From a checkpoint of a small transformer trained on Wikipedia: 8 layers, 6611 steps.
Each number is 128 + 32 x the weight over its row's rms, rounded and kept within 0 to 255. Layers, rows and columns count from 0. Numbers have three digits each. The size before them is the row's rms in percent of the matrix's.

# up: layer 5 MLP up, 3072x768, rms 0.0397, rows 293-472, columns 288-319
# down: layer 5 MLP down (transposed), 3072x768, rms 0.0101, rows 293-472, columns 288-319
up293 095:193118117119130138152155137107175110117150102109142081150115171159115107140094142164165137157119
down293 095:125108166117062141124112101087128147192140143084136140097110103162123118132130159125098129093124
up294 096:110150085088134124178066151149143200084118134080099186114154143099146206185145123132153119131146
down294 098:154145138179167110136148101162141173124159144193098088131188123132130120133128138088161075165135
up295 106:134111174119114151124167180126137080155148095106087122132064108153176085154142074073161099129095
down295 103:143135135122152106186088135125107095082098163106112121142102110137128149102148075142171163144140
up296 101:153185130136070135122089100153143141121110099105056123093131142155091149078083144115075155149102
down296 104:103074155133146097060124114129138101143132094164117115112134155099200130099103140195124139137149
up297 116:184126125138138085133135116139153139092157112119089141109127127140138129171140110164131118149119
down297 106:187142108186083116128115117148142178125125156110125158119104136144190121229132154127152158130184
up298 098:140096192139140104163118075111169129122130152113128117078113081118153126171125095149100108187122
down298 096:167101125089017115142132112153076104126144163134156128160139250184151208155101169127111132074123
up299 112:174124150112115139194154154115125129149155117111123134101147139132165170185153132070152130117195
down299 102:099115079122181123084144170118127118111133159131130123178140103129173139116121099177139149126199
up300 100:111171096100115168041164147117211101116151157190117096097149139119080082120130167077121113133111
down300 102:149111162119159145115132113197110069159110127128131124072140143110166097174090118122129126113130
up301 094:054169153169163133179176103154094186086136084105109106102091185135149112035086174092097117145107
down301 094:099143140124136097063106126170167137135147142125182108188153120179163193102104162108091126090078
up302 103:128097076106150181138131166164148147103122082100171099153080099136094157132143115118177099129053
down302 102:092162142153202111155158102144107131080142137101114104159177173113091126148125097135138135165202
up303 109:121125143131159190133142166095100160128128071181138148191112130141089118110096093137162136095107
down303 106:142121070133133090109103105126099157119136139126151139168103172134124183150158123143149145186163
up304 102:106135060135183131145164119151095129119139190167137160098134146129120121142086073116108122104164
down304 103:130090107124092117122100085161129078114141124124104098122109076113143131111144145215126141189113
up305 099:087132131081126123179084166119112148103140139103171162150074095161090145128157160135132009170160
down305 105:110129113129126117139133169117134146109100117125114117102102187154103138111168155139154043135101
up306 101:165127143120123089128111086168203185123115108137103161146119141111056166057127093117179087124159
down306 099:130101104164166143155139115101169066132051145140105143132107100101169132169086127182102103110124
up307 095:093163082157129141115118116185148088096110097149167163178118131063095114092153176145140140136075
down307 097:180163133102074172129177133109128172141117124054062149077131150143151183094117092116126141177165
up308 094:132139161175100138094170122147135115073111157120087127135120180063040105137144163102120155097113
down308 093:086174118090099153070072086129109107140126159146128121093157141123114187140150107178222133134167
up309 096:120115127136112082098120166140162122154119101107125124172120131110105083091149165128109137120102
down309 096:106082167135182101132083113141137078218169126117111108176161162172139159135109130119116080121103
up310 093:133105162142160158092157161115072160138085189127091075108186160157079118178108108122156155113090
down310 092:136106111130126124086207121088162130085136159108075149123115139120115131131146137158138111092135
up311 108:112065117167135137078142110157147113185068109127127151139161133186152135058112175125152116138132
down311 098:108152137119070131097142115103129169131177149106125098140169093132126150127131100152083131103122
up312 108:104093186056102101089116184079115114151151155105120121106097138101155079087131129127137124117165
down312 102:165146138123126116161155156137131173171091175152145174079128119082098093122111115149133120142143
up313 095:145120083201129134121126082186103118123060153128163134136131145126145158141130185109142075116143
down313 099:103192151149183108136116193166170128100153082082114159104150116128172168111138140210107125128152
up314 100:123089209092142067147212089069128098095116192150128187129140105081137129093121123086053163137149
down314 101:134151202074089145138144069124151114072130153143156049169102173195150168144027163127142130143103
up315 094:097150116141126109136153118140115151122116188115123168105142211128169147168181119102074186126139
down315 098:129129141031123130126185130155154079114157102176164135148119156134112103149150098166115135186074
up316 080:129122153100143150106134107031104077129090129119136109130110129139154115152163189147140167101165
down316 083:116155132123124052132157141194158121122106158110081122141197154154119188121061107115093144123084
up317 087:096144138130157095131133097057091175084127080110123116116135093121128093114120179126194143089109
down317 089:142162166166151114137146137108127071096110121139108118138124046079187080196101139144130124154089
up318 102:162160161076125129130081148129089145105102170123124164177122151175078169192139153099127111106066
down318 100:133111157178154136156148136147165151155132069119149093059104147115077104106140125075154109111167
up319 089:119132124110159143165134116087159133125128088126156190102140129145184088152127162088189138110224
down319 089:127171189133097089082131153194120067125034152103109060136119133222139133141141139136136147111119
up320 087:190143128138126147078103132024117153117113130162158169132102150131119161090137107117122160175194
down320 086:077200161136196110123076083183127110168113115077149154163089078123116154175088117163118105141119
up321 084:099104171143129093069038175177156111169117147164106145073155105151147118132152127114098128060124
down321 089:188124122105118121186116140089141197143092135146156190153163121130188119094124094138102183138198
up322 097:142160174156110146148133196082149118084169151130064146156129113175117124130164148085127144062180
down322 094:155125142096134132081133122082111153104092131068170106134187090108137161125112104126170170156116
up323 102:101133098171135074169130144170098139195064180116101107163134082175175127174105095135113185165125
down323 102:146134100056179100104109170186139130123133099119167132147113152120105092149058158158113144170090
up324 094:152162114156121086111146101141156104124154135134199115118086133101122146138142103128162067128194
down324 091:172148098110159095071186109077122095082060130125109069076163123174153145146019091039107159043108
up325 105:174082121084153140165164063078119103077138111141134140152060150137084138107136126162129047125157
down325 104:147160180035185139121164175134149106106143158167121113172161114145130100109096155138131127104120
up326 105:089065175174137124134143068184176155129106063198101095140127155119121070172088179120167132120101
down326 109:100143042146125124136152160098103132104081164126095121130038120143120156126136074102112129120080
up327 102:138133052103153154112120132152160105043123134195196221093106165092165108156110100184130117125156
down327 100:146139118094108100145128148128094116081132149094119064110120121163131101120103110058120198178140
up328 099:111167142094142088127139117193107082124164079037150119014160115110150163107134177093179159150114
down328 105:171140119130163164084102117148140060115080115173152141089144075119181105197103125103123127136070
up329 081:140088107059171145132139121148119085148067149093168178126087154169165108127110107125055090146193
down329 088:117113104086139091165173146141124106112147097184168183214090141121067135156133134103123159123111
up330 105:109120125125123148154087153096082118067126146133144096104175139165153112140125071160133136135122
down330 109:121125122135127170131098183194107200129134074095061136142080100180084135103203154134144200069157
up331 092:172127119124129142092074078126167109079178144110144132121145104102132040128085120155146106094118
down331 097:058170145146157163156132139173121120118093129132168155083119170073130098107116114121082113139121
up332 103:135184145074104237123117107184073126062071150121172189134100138068117089117125159085111123180122
down332 108:148093144088140108129149106123089168102135127082115126092129160086207131077162126190184114172181
up333 110:099112115119079122101144103161141135122145113106127147145139121190094144096097105140151145124159
down333 110:170087123133175134149091145057102147096127181108148147143074131118148047133094151143115122114101
up334 096:127093165157202073134187129155165204099101129114120171109111128186098108129132121146128121159142
down334 097:146112124059062170101130149143076116162093114175142120100161161075086202174131130106085102123132
up335 099:104137148121177147148137141149163179103131157122092183217131055143191135127148135106124165137115
down335 101:082095146121176187123184156195150151127117075100149144082107169110153107090168111122174118206120
up336 099:153157085128165147160103148131126129105113088099128104132107133148143090090126134084136137134128
down336 099:108126062101164211150181139124124079130051091147168106101203142045118084128066095196125085060119
up337 080:148116128180121098144127125098134153125048109120168110120089113075100164151152152122217135111101
down337 078:132171086091086142109119120106127145132109114173130129070177116111080101167145093180115117129093
up338 116:127099119097120120169135107163155131189145154168153142167127092160091107144188106120107108131195
down338 109:160109155126064166145168200152139091149076178155110075146107109106131097144073128114148197126154
up339 104:131090112030154165077152114145101156084108192112155108056150126156097099112090205101116056101134
down339 102:158117172129139115106124124086092161088125125083110161171177062094130164157211129087136100061137
up340 098:113087105155126185109172125107077152081077120122145155153167156140123134162136127159099123148145
down340 101:166142152154089088109098101116065115113151204152189108097084161167160070148081165107147105152129
up341 105:159149106091117132212062153125113114099139085117173158099085135138096143125107110193149155095093
down341 106:160134131094126107084126104129158093134116164148111065128114122160082114099177131134163152154154
up342 112:114139143076122070060088129109144122205118155153122160139117161089117125130109172199107123093137
down342 107:101143130138130180093073113075116112127094098120114114143092151082091077143057116122138146120168
up343 112:125115105098174069165116093156089111146085135115145097126126103144129180051155124099078158062095
down343 106:115126149155105125185135142109090152182126121150117171144168135125139117150146130127124081095053
up344 099:134178093102119145153124199159129094103129150231137128153124111159117109161167165123153091138136
down344 101:142141199108146167075127030118138170165106161111133134121093106169085183119093150140126096087069
up345 114:088091190141108100121083171095180152144078132060134185166067119072162117111150156136145203149074
down345 105:071156151158101147103134093171008077162163160131152138167099123105178033174116056110150099188092
up346 101:138145089148117113142113138106097128154177110161162107094103167156120130142158134089137133074098
down346 104:154092155073171061112113129197150158123083098128112095167046167103144124107098147187139118151134
up347 103:135077100151110097157117111186132122122124110132109096130117158148120131106141096089191071135166
down347 101:162145148129114093169187211083202139143157142136179078165115157167157149140125118119128143115126
up348 107:105152164146154125146169097125158132134164091132098159152091157174132151157115124119146133124083
down348 105:107050136172127094081161092107158103125142063122078102124192110198102149128118118155176090109136
up349 100:122092145092126151182090151076154148072187155095086153132098093108147168061094136135103108129125
down349 098:127159108079145146114080117122066148123144107133153160115097124191114180129126154144119120125160
up350 124:112068155142137088061153073072125115105107124159084129095180139142077161152107084117119148111153
down350 110:185162177161152174151168135159125148104128166083135119184137153107115124089128159119121149106119
up351 107:153097035059129114203101180161150120135104135094076100189167151117139152067133158098094156141123
down351 107:135191156158116154084088122123104131142194139155134145134106162129122105128139133124127118116071
up352 097:132128156149136111136135071090142078109130109108123193158133064106128110166126089064126171121108
down352 106:153174097146107059165155195120177155166139106077123142153133135154152234073091115199123056117162
up353 109:150065073111106112126148100095108144109122108105133114130136105139137135100084146102147098132153
down353 119:127147159166143159103123081112091122094133121170136103167102176151130091110138131085072163148108
up354 093:152102096112088155128142077115128112142118061082184116188121139154158134133120145066078166126131
down354 094:081183125077082059159066136107143120130154122177063163137120133142137133160140120133180118127128
up355 096:173091162143077136081213147133197169121182159128161110106125195171127055056116134118139165130154
down355 094:171123099158148098147189122158124076100178096124162134140131087130091145122185131084143166091156
up356 094:137126156140131147183116147095126110127081167148170105074157124144116156123123141125141145071110
down356 094:113122119082122101086129131110097107178188128140116134139080147149153108164097110160178121101157
up357 098:082044150139090118116118185112070174174163133083081063128117124111098132205154163162174132125109
down357 103:121137172147149158128139067111171153158118137128105182084118196132175119091147158064122172120127
up358 114:105172189137114129094152111123155124111144096134173120154112184132034175160144134140166118080100
down358 107:144115078166113113237086142201161179093146077166108106069172116117124196120162109131163198173113
up359 091:156145137169186107104102123153090085090102129094133109121075135096097117119123133105149111129112
down359 094:127128157122115165152082157177157136078115134163101157088108127129087152163136169115158092096107
up360 095:120156149116142176149123105120161183160158109136085056133141123110104118149151173081128179095184
down360 093:128081072132143156076100099135107110132104106106126099153138152097087064080088152081140139132211
up361 089:152119113119114064177072157090146108073084139137132089158139137132069174119094158112139106124102
down361 094:174151144131153137068145140134072094107119091124144134148063102161119093107138129147081103134137
up362 111:100160167128155123120169082136117125105132110053100101105145146155048119120139129151164154123129
down362 109:139154140083129154112112128111128140086101120111089103086142165151199107161099128121089141153044
up363 098:143119202116126120081167138128107136182121102151129092113143135114166051101074109088166071115143
down363 098:111119136111132115156086098125113154085142145080117116137136073069123137167121137114103140072137
up364 105:136086133131145115157116105139104166141126107141119110135144160167130135139137157114111109137169
down364 111:154133128141137098123146200137160100144177120101097091118172152158138117122063123136137117116108
up365 101:111113096112135127074178073195134153136171112076060117116087114167154141143150136184169045193165
down365 105:081125063202110155175057124191118053166076116140147224154137224139127138160047172086109155152132
up366 104:101082101141065135080123138129103095112106138096118108130140126052175139133082129115097116124133
down366 109:115124114150134093087132116060066173098110116115188156161095144128065177131141122124156213116150
up367 103:101182112119141114154075130186124047167107166166151142152146099132113114087153124164141132090087
down367 101:165068131109119177140061109117116086106155160138171041044115159114133100131157143110135162138199
up368 104:105119105164122128110127107110142156141214134150149145085144180151173115144124125129112107118184
down368 104:083184122138079123158139105129107122090091137180140172177107127145153146096078097153169158124124
up369 111:136107168118120113150120106129086093103044152136178108115128108080146083140103117133098054121129
down369 120:170124111103142145133199120146095078169133109159099084130031114123183154150108157192111107169105
up370 119:186193108114127121105124107130169111139089133089165127115147124126185161179124089138117159117165
down370 118:106115102104099102160138167076127142134100177159117101118108187177116084150136097138185106136124
up371 107:144134168131146186121067138123138109145118121158105132129148091141131196092151117176062097127091
down371 102:134165115119115160135128189134133114137170116120137111147137149142176104100158118163146146128138
up372 087:153083131128176105106065130161127106118127128096066154104144170147124142120120101126132102131109
down372 087:167135186145175120163141123087164143184141129154105121107146124093149150082189121088164178170105
up373 098:147117060131105106138142110110086114146179096092144125131138097117162093122100116122127156100110
down373 100:074137176091161089153093116066133081124182117129172155106152067177112123104116134132112126164198
up374 096:094107106118093161158164106076101140121126098122186135128149159135099137096116169162073110182089
down374 099:060096106109122166067159107089114175111179112132176164115194155103111171139107084121084100099144
up375 102:189093123119151125055038170123107140145111114129154150146090157155094094155121132112130131134155
down375 105:125153145162195038096153107128136139114142150129146098093137154122081124110163109133122125142112
up376 103:120100106099161169167182142099158097163095151113040107152124083068127166139067130134086086110177
down376 100:172189132089187125105185143105078122166133168121144145150097159153184094100133146068124120123129
up377 094:124171150092100143109129083071112129156105133073142102107060150155113135128104126152102082105130
down377 097:172086127142164114131078167100173164145185148145179138123105099142162117128096080059129166160087
up378 097:135022120152109183157140147185127131120097087117116124088170114131143090206174117112153123083110
down378 093:133133137035138111102078138047196088159134062153186177143149150094090134124148154135118106086133
up379 101:162148155093123093194119137143151137147066084083170139094168138122170132142179114109145082131107
down379 100:085160110152123125099103177140048086142116149165091133176166100134099139113086151104141123106167
up380 093:203095109088109071035100142121080135133187130156170155122052123083118099139150146191152149130104
down380 098:086153142117141185141100176147106137159136138146129023087117189136154178097142140081125181120148
up381 083:111122119115092115137142119120143139113118157111103106146121108128115117105104093118138144108177
down381 081:130097160186164111124084143190115124167127139122139116100174096149116132124074212148216145157124
up382 106:133139157143147067159201154124081101101105145104143121151058137112123127103145059085099151128156
down382 106:088140096098161134117124139140111154097143122114037123120174040155105138199137170079119169129177
up383 096:130118152121191141111144057187152144180080129142148117148124147191080078102089133157140170096144
down383 093:112144124176123091153124154124071117090150119155117103091076175135066161108130184149132143138138
up384 103:066167148144130164093166125107110111112138144131089150151115117109127127192137106148113174123091
down384 100:128110118166170083166137121084078117145111120101111151146082144155116111114160167167105155074183
up385 094:137154092119133155151126072131127159182135125127110095150170101115079083102117165139154088085123
down385 096:066146108131090150139111166111103096082128151129059094166105140133094135158074129162107143108150
up386 084:158124075070122211126146147072144141191128131109140111173055149147072119222139165113158117142132
down386 084:079120148156154187138120168143109086131126116183074163102092136114135101113180170141156101158145
up387 109:123160102127087155106115107153139103110073120087093081074139151142149118180141128150153190163146
down387 108:119136086108143120089111135095165199176128135127075117118147094143152164114124214106068118151129
up388 111:114098182155105127105127167170130141126117115078111099143152126102130083132121153075124087118124
down388 113:080064108110079092110089108106159107087115094133059083172100107140129099165166114094119099118180
up389 091:096142131109088121157103169145099106157105133076150020160111173108116168128144118130112135156156
down389 091:160079118049170157129120099141110074112092098131094084116094122147080156062158165122130070152061
up390 089:093103108123147152093079131106155105095108120099175079159110136125121139125152124169126134111138
down390 087:128124111146125115130110186100152128133100152168111114134103161123172129179123128156168124160105
up391 097:119147118100141139089112071068084111174129158058103076203126178156165140126131165160078102124129
down391 095:121083175089167123097157148133145209118089176108089174141105129110102200179108143134040092147131
up392 095:066151150148139119117110099174120130122128063137158108132109146199140193098081114149102066109154
down392 090:105049086126171095128129104152104079144129110132110107128147206118146102133130135185121138148106
up393 086:103144095110145162174136107053196124112091112130067096102128152127144160163129154078119151218137
down393 089:150119143159134152102088055120196097109056127131131154121172157136130128158135167151102067130109
up394 103:139137104141138099142127137121165167111125132048105093131129131187138130049114112134113168172119
down394 097:183107118167163172101119104123123125112106134175132150119145158150180162083180108158040142155123
up395 084:125107154114132135121154135123170126103130136092129154128114159157166142084110147104120101120148
down395 086:152123065073117073155139115159154102173143140123137167127114087137105126146155126115099139120118
up396 091:143106157072128099060109082128097097094122169163134083162132070122145152092149135164105054093172
down396 091:132144159154119120174169091134140155142137115141125134176123091180136145145158070142171117150088
up397 086:089159136137146132091151132110189136188126130109152152144067125159142099142118096049154091204076
down397 087:188092088094064048165174134158123155136113138085085144139124130103192142109076127137068159164147
up398 109:142094083148140148124131135115119171135107089125162067187100108108098153126104119167167169098162
down398 103:140191137160157173151146108130123144110109127149135118094121148139058153090128175124119118175124
up399 104:156108154113129117168126113149116147124104162105106069119165116107161208128142049084150170129094
down399 101:154113174143180113126078135116124157127148133148110123120083100112113141132139160167151120094122
up400 097:092147120184166192170135161158092189140194120042132176134176157164169160100076082041088127179093
down400 097:108162120147118122093153167136110132184084157163123120150106085120119112151117179139093136145096
up401 091:232121138072101114170156131122110079185177125160134110063130099130112122111085111092124190090151
down401 096:082123109095087166131126082177057164104105160137170104107073116131148130110123166138154120117143
up402 096:145081100159086119121123136170115146166161089129101086024149106123099116132098082111152127103158
down402 090:139134130103081136104138116122106082104145137146105167083153118153121133112118074123085113149155
up403 090:138112138104121059101120142104150160113111191187102099155132163089179144103095140098136191144087
down403 091:159091103157092123155150126116067152124074154115096118131166097124095077174121161123158135127141
up404 093:193112131121094134188142112163192098117115112142106128059154115154153090113135153076148195119175
down404 093:111070148157147145119108134100095151166125146094093101170148121167134110127169139076156133129115
up405 103:129128087151141115116163176098097152126087102141104155091172115092143185134155070149125094079158
down405 103:124155112127109114140147105104139162150109131097162108110171087179149146153063139101121131125082
up406 099:125090132097151064149224135167125157147127087131132119121042121154185116131115117103138126131092
down406 101:184134107170045136121099124115119137129145107109126114142102120169091136114125085150174167118082
up407 086:111147155082109130136148139156110150118126105101128160140144130135114080092040091146073087120143
down407 091:087125126123175117136096116136144140162094108172092165143127076090121117179088112151211176113111
up408 105:152118120137112128138172074090199162124119172082125174156186153120151161104087083111126148146103
down408 107:115127106139166123173082178129092134111132090134117148124118152108110131139131109151152187143135
up409 102:108130159146103159188182141117099106129127068162137116174167101097097146144138127144130117145131
down409 101:092131064148143123141072147097120166083093131084147129112164091101045086132102137192161146147146
up410 082:136146156114078108094146168152147160130092132183123099127140161099136092121075136086148125205200
down410 085:124140129112141084145173115075137170121113132102225120131092178137126120125119179160148153159121
up411 097:125071133113089126189087183188153106128083130117134139124136132125149135146123120121068134120149
down411 095:124143184126159149048074120076158118125134126086185098116106160133131053189139138157125096130099
up412 096:140059135110114078110150121125154118133131094124116150145132178157118125157115083114138086146102
down412 097:115149131037082185163121051159149125063093169073138144134105118200220152162166164134090183140107
up413 101:087134104205095145168110137186173159080064157122087143071136086107117135145092150127147151126170
down413 102:121102155117154103107179125100124107186074134147118109112127136168178100120103119095111153151091
up414 100:105115082069164181140172147122207133098095139163156139168166145151110100115118154110148154102140
down414 099:174122136166143150136150127146096111110153110129133125138147103128148107104130079142160094104075
up415 099:138134044151117184140123121100159108123163076117140136157113137134136111134098178100113160117141
down415 103:139187190133115114094123122101161115138136151159149108125183156081137133090113116145116065140108
up416 098:122115127149122073086119114137138051109178182134132158148145118170122161089171076114110107135097
down416 098:135124176167101108181161157168092109138141148126102176134168086162128079121127161111098080150122
up417 093:125139130104082123137112156151170080073103187100163173129096127123079128051150137134166127146117
down417 094:098114073125159160107111182169140157142147131155121119135064173096141102093108130094086082132096
up418 101:136105132139145079109130177165125082102131182100120213155102107135139159164121133133120187111128
down418 104:103155112190136153126114130172108049098023080119085120145086156103155154130154099102163134071064
up419 098:109150112129122145122103139137117076131122120176088146102101135118125088162146145108075176131161
down419 101:100162139105096132100145140116114123148136098100101073107085101100161167154152183111173105062114
up420 108:131099117063117180114087136151086087123102186099162143078125102157116135112103114138085118195110
down420 102:126120111133105102118127106120112085177114041126141174082192096119113112178174132104137121089095
up421 096:113153061148133145102157107118080163114211178133163144120119131109142081162115146169089098114155
down421 093:092152144121102175146077085122147106113076107149109136177086120100080156148094101139176185136081
up422 098:100141131063103089105129126110131181148147083170140186177181073184132078171183164192107146149122
down422 100:115137104127121175150101110205112172122108097116138169127095120085129107095137114148184178060142
up423 105:090156096089090154158168084170128137137103116107145081147089165129138083130124166159153150193158
down423 104:078116132149078154132073148162162075163131096178165112096109154087131128171125171101131121118130
up424 105:158133132073098130103117111118070129147114147116105082078155179109172165086101119160124129175041
down424 099:171149148115154100175131094128133206173115109139168119087148152130140163135139140108071127157114
up425 096:135172116097138121152115129163128103131176139141144184129141165082123075066150131128158127141133
down425 099:153169127108103088108102166166162145081134114140175115126183152138135166137092144137170134177107
up426 117:171127170127132151181099113106118093050131117122179132125110201145132126088119131155154088125148
down426 109:093082144131090165120126109167131174101089087144078094152126147075087159137105140101111158106133
up427 101:147089025138132157059148123088086155167188100092187110096163051142092114122183168105068176187094
down427 099:135135136097152105161107163171122047164034092078137182186127095102133186131155175131161098109128
up428 112:125073162165132145129140148142133087166090150159115139101089146174111108081150140167142130100134
down428 107:068145094155178155110101156145083130191148124053101106094133097130125140213153061142115093132133
up429 101:096142103108147117188142094086156124082187230146139101072074196141137156174154096142071164086166
down429 110:162133076141132146163107122091085158077093121119196215134135153144114173155139090121174179093164
up430 092:093197100185152123069122139159176118162124114178121142158145157167120168112124089061122163152137
down430 095:150135150085187143103107135123127143100092056124185138156167141140113137098123126180132191123155
up431 095:136156116094094157141129121104131130120088111159170107138090114123109092089114146141149119162147
down431 091:154090179116135076091089155135127112079100181088151147133102068151079109128130095144149139167161
up432 103:102122137172102129102091122149156122138135164145136121185169143159141125123192193146117239078098
down432 097:157121085143171143176070118134151107132142075130156129116132072139185145117112114122077051104117
up433 097:091124118061157132104123125132066137150178090121112168160157145132162106168142137171127127098148
down433 098:142116167147133146132087153187162060153129143164133158111055125115159155100092188079148113063122
up434 088:077120121118133116160148145130163096182144132124138129119155054112106142142140115159080184129128
down434 089:140106169185091102110118118177149128136123087125079152129104154226123135144174131129152124149158
up435 097:084078058137130119105148116097122138139115058212099122119133131099127117151126188138120098141151
down435 100:161153167125132120099145146152121181058086180156127095157164153105124146121132114144147160112082
up436 094:135141119142081153111100196120127194146148149094157141090126175114146144147063070139114095102130
down436 101:164144100146119128089138075065117120048115093134115150086081160177194143137104139096132111152095
up437 095:130102179172140093099057144141116142107151109087079157129175126108069128061126108138139132151162
down437 096:187144092147138146175131112051140154137096143110145146138153081165182129106073123159047138125108
up438 093:170145142091141083166174201091166081137119124115122161135159106141115070098061045134155159123096
down438 095:134140157152138143149080122159125148085116082193133158148118148172142099121096154104140119120111
up439 100:138057098161111165073140132093111131099126141115076068128127130123135085085145143117104150121117
down439 101:153201141154145130128124147112112140101122036140099188156125074159190150197102130130080097149120
up440 085:138082100125053132201114171097155138168156104067126080196083162155123195133093102140125131137180
down440 090:101122191173125106091126208134104126111117120123089111119082160159139111126084124131084126113122
up441 090:133077206118144180138159108142136149182204131049163129158136060164079091167105133149124100131121
down441 092:133115138163086080092137128105123113106099141160152084186102136154112141140105076127116134180133
up442 102:104148098132146177086134145084156111141126156112130114120090138163156119117072101119197185073131
down442 108:139145144056133138094164131156117193106127202108132114098101176166092147080155121087110142117116
up443 091:143079122111114149108161139086079096129117131135081169152111130139131141135102152044155081091121
down443 093:131113106127126166110125113169120101165143137084144148088151141108170107101123128116118124061166
up444 101:128106110171156184118138144067132126162115063159126094103163071120129172091097152151083136124126
down444 105:106090163106100118098109124140154135108034186227096141165146093107124101157105099142110172200118
up445 100:144167151140105117116117084123127158147139099189126117161135118187167167104129101199149099126121
down445 098:137127113122225130136117087165137143117134141092083077132067099093068152146101072080093177153119
up446 089:171083094075074111150136106114111090146081177149174170165152138142090159168172088109131175133089
down446 095:123088130086182115101128104147136147122089139099155142148089166109113115119167119096128144106148
up447 107:132089114166070104122117096133063170116109101145127128167100137124131071139115183106153144100138
down447 100:123092137136148126153109153089161159127124164162066140134095169154145146197168070147141080176147
up448 107:164152107124154168116148138145128101090111119153099132181125154110086102121113153065154114111116
down448 107:124092129103105154129124114138137168126087139137095151138105170104149125122165098164136093105129
up449 092:102169143134129129097018103120129137129189160107182172090151182119115100108133150145150145146051
down449 096:130178159147140112146124133186109064130129170144118187133135048181075133113133089148112141141249
up450 092:181136163018152090171077138128143134115129180150127124149232178138121121149136121128150103138167
down450 103:099098135200127146015135127057134085170154171145108144157099132156106142090135104103186128128142
up451 081:099139090122101086172138153144150098133163150138092155153119143143117112127129103126131062154154
down451 081:167160136173123075171079129197168186188107102066116127112087134102174129139126116084164084119138
up452 095:138113134166111124122104129143163170148125111115101142121138105118132157130099109122105088082083
down452 099:113135099088157179090132142102116136063121119098156106092123187120228172070128147150096152153120
up453 089:137161156106167127118144108159118110139105115087106075108077129141162168090175185114094135065088
down453 093:135127118095113122142149100198094230076098173138132135193136135098083141117077052189122175154089
up454 102:078153080047128136120094070134083107149138126118139154132138107086100066140108128108103146120239
down454 098:100167135172129164117063157092097115130128169125106087134198177190082135152172152156137091126139
up455 098:137131126147093073140140101160106104166153096100090109117072116092130164162151099077173136082118
down455 104:108158125086136171081138108061168178100119119071124134127116101135144132121151111119088065149092
up456 097:106095128049131152110144097177123148079109161148114107132146119122196108180145070068160160149093
down456 099:126133121186102171182069126135118116136097141096105100166130137128122102114151115167056037166111
up457 108:149091114144138135131119114172078095138151114144110127118101083135095111136115088089137128127171
down457 103:139119116143140094075141139164151180137168045150129143115149123175151153140167119167179090124120
up458 094:129121122131130213091150119076115124165142136141122106141084129119149137155115100145061156114192
down458 096:117146039117118108146143145134110072176092091119069127094168118181098126100151146176103143107183
up459 103:164156143146132084138094160170137165076128121108186063073119164098122116139135178153149161137138
down459 108:158095166146104151114126076159152162161111136082119095132132115143121079084191146091089136111090
up460 098:117113042157103160099078112140147114130083105029087115107086103102155169141138130132127121101147
down460 093:181070132120119115122139135077151126100150071121094148155140133136142169118067131167105110131137
up461 107:167146130104117104076132122176100095146130174068119114115182073144112146172084108073147146121119
down461 102:092171074094116112115154127114091207118174109147144130071174159120083074128066187147119065153075
up462 104:139135104088162141123110101125154125151148068107122099134109147099116133133153104140161106159095
down462 106:140123173093135157172144133132130115130161118142108104131096129134099161140124149180140108119101
up463 113:130122072120152095072081202139146156121102122099223090104119152118176141074118119092085132107187
down463 107:139177121129122079180164181133152124097166149120127178148124100142092171155165160114153109188111
up464 108:140108127130147151095120118114151153122091103202109165139039090116164184113103112149128099131150
down464 111:079089161104123136156170121124132161148125131211160152062160153140167130098129128131159165108109
up465 093:061117118066208086064164150129131150167095137178061103171126139113119152148153098157142098203108
down465 095:184132117144092105140118088104118102180130154022153139141136109117187125168124067086071129154073
up466 109:090154109143084152134149155138111149116102163118182138208131102099125125100084130185125119161113
down466 106:106097149115150102113122160133087147156100143114131101135107137141129136139116107146093138088108
up467 087:147173085068138091072152163146044145136150113103134067081143145094104133170125104146141136130159
down467 089:115081123154125167170103124094174065136130153131102168130145145092134100131145098084176153136138
up468 101:121072107136177120145108098159101117142078138149125171175124180113090099158136117086192174102124
down468 100:126165144121102117133139169148149155099131187090104104119134084139084148068183099123119202068104
up469 106:105105179165095109115126152144115117157143124155157125121073084127187071157080153167142168084116
down469 109:161159127121142125138138120050128137061094163112094089126088160155078137106136108120132109122110
up470 094:148114152134187117117163122109154161071142100136067164154118080180135162102161136184164186169196
down470 093:150162135210100084101099141180140106171134167125104129135153132170146089163148147137127124169163
up471 105:086124128113114073069123100114155118111121100140121120072188143112156122145182114117094148072164
down471 105:167152133048098125071129123132141084115160095157169117136116149169204149183130081138086065105117
up472 102:126147162159107147127124183075118148097086101069131192134088143121096130116158122154135104063117
down472 104:080112125141167113110107112218132087147077139155115092092117133129152159178099150113068102165140